Part of a small language model's weights.
Size: 10 layers, width 768, MLP 2048 SwiGLU, vocabulary 48838, 138M parameters.
Architecture: rotary positions, no biases in attention or MLP, untied embeddings.
Each number is 128 + 32 x the weight over its row's rms, rounded and kept within 0 to 255. Layers, rows and columns count from 0. Numbers have three digits each. The size before them is the row's rms in percent of the matrix's.

# layer 7 attention query, 768x768, rms 0.31, rows 219-235,283-299,347-363, columns 0-95
087:140111135144173163137069135160110156137128141138166089091123098105160138064110132053134137094088068130071129138190185159134123020083167156134100155150166140122116179163123105133112088111101136140127116128129084135166122080149150065171106160086151117066135193135119150111107165170203135082
096:136117118106123128085121099133126201108125084135168163132123143126109090100111172167141103127191149128169117125079187160117131148163128130061159028116086154081166102121076092143109059135120187080174099121174155154138108111114153127107160096176141112182185168136123120149155107091074155111
100:109129110221110064128136135147161086145141103121164135118200102183110158100161160087122138169086125103142147128125180150126175156144121049149166126098133125144161133130117167154137106175176107123069070151087075151127116128097150132160182124146188158171146096200113130141098135166110192150
094:195097123127123115103109138086145137100117097123097095152152121122131160086141135100154126138148087113091145068089163118112120083146125161108122151125089137134129157162151156106177107136144136162127083090045069082100099112120163116145100103125086153123170085150112144110170147146064092057
092:107137165142133155144149145112085199162082078136112091107119113114189164178086168106129114194112102084119165135064107128051125113125131116107079091116136144115120087126126111126090102165161145101141133090127157159155121097110128078064145083142077101120087134115153158091182089120165142089
105:096189128097101167098128108157128157085094175104176111121162154139162128131125144155150122107124149196141106120135115130114116068144059170131183081103131084078159118184140139084112117126108140136146156183116115080085105088076129117158139128135161120084139128101138183111129166173106147127
111:156117082122160186110115091105172142080097119122146175086110074138186106134128212159120108091122150128052122166139155154107158126085115136162137076099143135085174142124152092102088164149144178105159109108134118096124131144124090110127146149117199156158115162116154154159160121145138111169
130:106104139139123168122114114160130146135137097134078155089100132091154112174173187188119111141085127153123173112161123163103140121149138103155075101128154133078190085086111149086139139108104117113152129051079132148108133158120090104120157081142153142106092115087132118141125113114159103105
095:080193148114164094145142143185175139199105099094152114182160127215198073088109149110091125101135172181132113119106112158156138108126129143133109137104143120139172188176165141142142123177187131154084144134129119120122150143094125130102116160135125152138097099111118118092162099141109117151
091:165174131145130099118075148127200105201177109086159172182128123133127085166207108095084127084129121141119138081095092088185119132093115143138041136153155171097124095099128119131122124189152082162201148084130125199116146166164162156048119078200138146106132082154158140129153102134088147091
100:117094162128117189130050146124112157160075050092103187117157172142106152131054155093121055093097104106126075149119064151146098071138154174110097082125080141105123127129119115094164113063178160065113129084151141074109147106096123116081132125180127174099166096144131139168155111130112135120
105:124141179215092123135121115090103184107129086135095099104087160089124152155144178125163140046129071128133089110143076144153139129160131160160110112114135159161144077129125146128149103112178093123102168043107083120098118077111115094143133068110091163147100083145118158146163126113185118102
117:100187093090175115117151156161096164155130115134156113093082148179116142121167134172084171134086113102124050110123172200160148140115114065136089109175141115156129171147081133080082120150139107132089173150127108113102169141116123179098147091124112107138098142143143075079160209181086097141
122:096134104090152127154183159062140119096108140138052115109191070064120156113109201164108149118141141097068159107130133137105158106133074113080221171080105131150049171160176104116074185084135098142115137162112136112147115170109136098121132083138172104159077126114077128143092108194139143165
109:146144082119170176140125104191124153080142163137071135113089122160135143104113116179127169090147121145160073150088140167094148132116128151107141085141149124178127107115146139095107187127154118122068120180097102143137106140119137089166137163093148136158086135135176139162129141184149118192
106:121165063077169150119121094131132133155126164119135122135114195135135101113124095159099102122090165092136137132059182144133074068110115133099183110096147173159168146112070071124165089107099136104089120169067126159176121163158176135100104117202124159110145163121168126086150166124111145141
187:130084126168111158203100170101135167078080035132119162109130102051145142099193127138197145131084114114137144114122153098119042080085134170088168136143070130137150128151097117155157138154163145174122128150118140093076131157109113140106117136161136144162111141127109147095116126136151159164
101:153111159150100169129153102131102132113118118144110059176122109090108118108130108062124176125097093118080193114123089124129151106075139133131163139215086104158156151148127143132118100170098143154107135115142089085135176114117146182116083118116081134121137188164121124149131159130153136130
091:118122149123130146133103114138144149099075147189116075082172087142135144084157117139176123133119104190125077069139097123138207169160092161145102076162127176163140171154120159187122126135166132121126154132182175118109091102153157113112141148088106107115148141143130154148145140134122133110
097:117107141158083134123114103146111165109083060154160122109150146043181141164102181162154112140082123188115123192111139182105096096104092179134139125114147110147099101109130089122155077090152179154102048145167119073120146125097103161153109116168137113123152121114136169105165187112162192094
090:126097127138156194099098168126173118115127113148089088121147119069148079102148187104150084102104155109087141129106123119118181126167184092090150091130113117079124130137072138131096128136151147150097072141168075137116113139134082125121122093120118137145122084161126128072137076095107128101
107:240123104193169104111202151124051216102079101144106102111112077168127093114092103185163138131127139138086146193105154129172134128169140080152128141052090123130140128132219142165132061106149132152103118099097152079055105102128060089134141173149139091149098124089195154123136113128212140111
083:142186110153152105095161081140147146088161122096090170102172120084126088128088106148099160093138105175113137177141144127179116143131125103110078137152178128149141128079133119119142101061086126140162172117131070113142146107136129136186126083154136106115138112128157173070107102134099109106
089:149085137091101112102115097102124074094124140074064092129107089140149119150174141192080130118088123145133091106134164186113127148149123142134095141155177097137098185131118108132128188167101122150173177119126099115163128145083164139062119156165132114180138142174097200119140060180101132063
098:161132130104142099118137124081087191080102189146174142142141133128106163138126116142169164149130134159080181145084129124081165086168176072089157140121142128140115147161109123153134180181143144148141089178102112075121128082139113162114114155123203076079163164074177159090118129159130139153
079:124097154124145111128121150153071117108078102075086095218146108099177148122197099096148111085097109130163073143133129150092104161065081109090069192150159086156109172144163112140118135114094141148153150136114109167151118135142193136047198113122121113131080146169096094113120098160063078132
070:121180155141167124136105135149145159106112190101140122123104158136121139117176098146143118141133155119095136084090120151050098134159102089083129162159103209112108148168185110132097157134143149098133131105090102152121120142122171134149115138187164100083148144170127090117162021130124127140
057:147136154150161113107134161131156130057098129143045253151119177133140112172157073122117103171131098123133123129113124132077157104103150059111098152128124147079216179129134148130098120164101129156143125128127152115103146104079134100173055098086139106131167140129107159092171049136117148128
079:135097136106163095114141173146111148110115095081200166089209182145061119095144107090152119159084093096154125080157128085126151140117131103131171158090077121109129127102074086123153108120158130198146092150128157147106107115120111118127149130082104100147154083145132103123134067094129183132
093:169128081112177145111141124224116146104122098141112119145163155095107148115092187165139098119103117165114116130142186099184151123182128118162152149098119158103111129095176115166131157125157134103191067125178141145130135127161118075100189117116132180174076086094150109182145031127104150147
097:141135041184138083106152137082168122100117092154168067151154118161127157128112117119095123120158109159138160108148113186142099175127130063187156128084149131095145092136109082078119139112168148197054096118101156155113107122172134092064175150118076097091139115159090156181094065114153164117
072:125120165174179118103100124160121103099129066145078072211081104156115161108131056211149167118148138075128105074082088107152160095108087127125149073165123105121168174156111159132152110130089124097084159163142131169101183120082096109146151116147082123126123148109143115159149201151143127118
075:135145153122129060141130134149143112143173152104152110202108131106130092119115152148123168172147078157146205133170118123205163121133069114130077144103166076144161081142187106145131137158115147079068122143108049172115136092101151168077103090131101103116133195053106125150160150183112144127
175:091107099084105155204054130108080121166125120144115133061161132122182159107132146077118092106140110103117125088169128106221145106119156137145079096156118118143141116104037073125096105141147166162077198209136157161089086144124136146082098132105066151146100145106143173094122109133140107163
081:135075176127162174134152096140081183127113125157103095209108139109139113053156094059101145109078119140062121150173116158124127088168150062167149202152130112138081129149140101196170101192094139131169174132125135144135129156118107127110053095126132141136151096145122138114070131160117095130
087:097139044099161096080137139188148165147108066109125193174090102120127153157163105114110177127124175066188117094132141138093172150106132155140160121128118205146157156179069076131158100128156137111164099163087140164125103099104109200103132120174120093182127108150054109187082129101071117150
085:119137115188104069083168141085141142114104156161143074172159167150111119135117128144193101139080130107154155110048107149145201119082104090118120168106168167100169166135086151136139152122185127101120102173170146103135184136162147095121165157162135080200133127083153110127128084149124113164
085:148149109168149134147135117189154159115109175122139114156103069096132094157156184115097093110167126107119086104112107157183167116137104155106157064084116160131137166150090147087179111118113097105200086161103148099172131128119147157102127136157108103134110107110195114092104123132099105177
089:150151149121112154170125116164119196171149108125116097114102149119145124116169138135156159134105089127087122153065122124166122108103160124136135117167099104140100083158150131133103125147161145123110111171116159107165109072104120103209092139117140064096094165082098166173170098067136117114
105:111169103159122106119141111126144154123150186113102094130158135155125145122110103142123146070095166141109180173129127151097172083149176132123149113131082096122125169133149093141134144179059156116095156169131124064149176125104142105130095144183169104100136181126127118122097162138151146166
104:146134072068129127086126132139107118164172191137112080108118124176128138119171139151140107065163145115078152154161139178050152120146110105130160104159096117138141168159159105124113176189163169109157114163106160121130174185097086134157097187121153127112104175119095168182124127113086203227
108:135121151064116160149103105153085086150120110142093120162121118134073141124106085148115126094172076153103227110148093111169167093187132157133053085141179121108040144110133132032177134125124160098119128096113113101132126126088101117082112118090132197091100104103131140159109133127159130076
100:135176098085117158119130129138121198151150185110087135141133170108133138120091086095105110122080166214101144186135161182101147168109138168144145135174129118158158121114111055136167167130199153210128116113135130152124108133151134140198157126165163091110082170134149096102151180158111120155
095:165147159174118101159088083077124109164150129168117110208088179143070074133126152104097137112110106164143146109120109121162140153076137128171092120148135168106109055129108118120143097145147113141178143133105090160145091108149145108128175078168090110121138086179108122108198153070101182093
094:126102121109072173152085136125171092171107115123117152137111180170108163166137111116114078137128133091101130138129146095153135105147096123097149109128140176100117086093156088155112152084138160075152134103098137113161159106155147115169106084155121138122135124158130133128114144089162103139
104:135102146183153071109144128118173098102165123091140105095105121106109158122166159134100144112169115071113077108078132188131135120140085042166128160130182126154135051124180147104056056150132119094107172148095097166153068127111119117190210162132147146139087123102132151106128041143152080110
101:147142153127134133127171153046107166130075126099097194141106148163112166129112156140151191158119091152190232137151163103098126082122165147054077143178117146131116138143133159098096091137129111153129115139110078181154169095126157188135129112139097157123140110163119125090179157145135154119
118:084122150117138154186184125109121122101150161088117108118135055136190102122118117193121122136167159085149124178104129111193130129122065115133076139147176153102148166105134055179113152117168111118102151178111141104135086174137114150124123092147126132149141124112089149152109153118161129092
105:105124144040168129152154095160160094083114151079106149104119117120212153065142126153123138136112120098092141145104153153108145118111119109129138095150142095200148152117147128149116164096140076128073133134122170168170067197122123128153156089086129162109091178141168142154124164169169114129
102:163132086132164127083123041059119106117148145121120112124070110133110105138121073152108162113125118095117093095145116122117151074137119158110127102094133179103125097151122142153174067070118153124141096090143078089137130132149163049121076075144156132053159126152088129136150159124094131080
206:123176140098125126147114108166109092188134061105097159062054168165099102166164131175081129148148119165173132099096099143135096127189123073112105123159148123170140134084148213163146141130138106121110100070144184177126139192133161089146131095135124147117140116183082111131107146112100086076
# layer 7 attention key, 256x768, rms 0.248, rows 91-107, columns 0-95
087:122126175106122141119104141097150116137123175174109122141153088156115144156100069099147184150169161032048141119174134055131109113157133084052163073167139141152092154138142118155043147184084132153143166140110122118114136132143117112076119154132118116176102145148108148112137154107147096143
086:124148048140093120131174145062102093110148147175157129054058187123121110124082139087150159144133099078163134127134122144164105132089098160106126100153090100053110124096128154142099109102133160154179105129082159106154138129143153156061164130156206145088148110108113127078138114126092093107
088:129160120157168099149117127173084129119136154108087146077181181093113141077078161158162110136115154171134086102097150117154089120142176174083129129121072085144121128086113097152125134149106137129182134110166157130132127143126098102139088137138124140183095162138118127172184132109121123175
091:124120133136117125096154125106115145093114131164168165211143104078100125129154114090169129095081142153169123092128067087139152192142173114066123109065103088125125174128094132102144229113148161149095156106165103149129163148128212123129157155164124151201121139154165159137106160131108089061
092:130097133113099124123179102159088149134112143123100153109112131072100085081104132165120091084088113106145125101112131101123134139129105112112209074094189150159172156134136090115109143093064129137152113084123115087122120099143054144118130134134165155077112150061124149134161104170086161122
123:086125135227158155114115085129160095079137153096075118121160141175142138132124246188184110152090114130131174139124140108079100151099143139129130087108084114130170093135124129144108193119093114115167127115182173093132093097149140134110191123121138172121117111158145096094208127101135078119
094:075119111159177095091103074131161137092126150128095131163156155104102150115040164115153092102112128111104142141103121099147152172125150121116128146092117134160153103123081163112162153114175125115130132088093074135156032091087106173124126111111133115126095117144140103125154092075087051105
121:166146084113108126128079097118156139136141107130115142177163122126160136161164119057116141112136138138146145126168134095144118158100155113155088118114075048065120138146138123106096141093103134159139135117111127092090059126103101173109133126090105155131134103117147160118169137118117133153
135:126128143176101134137165100157151100104043098122185176138125122121155148130175169128169138092108135084100088135108135116152112155196114068159140129128128178076146113122177082101157119067174118118143129092115077115124135173112127173070091136138118108146135123148132074157143119103120147128
084:128160101199131150103128097136147136157124119084092086107126167214137164126089085140120133137166098187205199130193079142089154138142138160142135144087123148149191112072044126129174161140070130106113121173141255160134143036158159160112142094114095121083119129163127142147105126147178096156
090:149141192092092136139177084071115168093170103161123067169222136105152087144108140158166116159161148160127179173139168134117099124128166167152167141052140163091119105144088039132125101141128136145118086145126128139163065092104130172103120164131149126155152116110141158064153092108137132113
092:102099145150097133149087105148127150174074210119133124069106158104168102133118075146129138155131121117159143183113187104187137086101118087127087107116121189147153119180119096113142140123152107137136145173105149098096083120130104156183063150120138107078143080057065130146169119165132109165
099:135100087103070154120077129097126110146075092098096089143088117107127166113063102104147090083167100084119103169113064100115116136110098146077123201097179156087175145119165133169132098097138154099060149134139218147142129139109125113136140154159162204125154113112139109161118155124134147134
118:160147159148152163136095151130118089151131092111115142117149205123141108145148087147141138098157125119140113142143113169099084149127153125106156117126095117122106151063050093138099099130118165158113152137201189191088144104134078125165123133120115133150155100159177114139118183134165111083
121:078102118100166100133131154150117148134192193110078095144118143148192131087132133114112148147131116183104152132176116118102062116086144193126129131152123134124128110116126171121164147097093139109130152158144159131095161200132129161102152114094147134141193162122120114170112101156108083123
100:148107107063141082090161145169158146138114122125131122172151097118091089110106103094127090115119140140094163157119094093156106129147086137135100206143190119125130139139154207135124156071155105183161165128161084179102153135131103138098116114129122152213069126109188130090160074118103174133
130:194171124127133136122057158064172170098160121125130135113103165113176191102150156107136104141142084131138090151161095173125133101167175097144116076171131132171116099174062125045113116103152176107166086163174215170111063106124111165072119134114115120159116099131173138159095151068134214128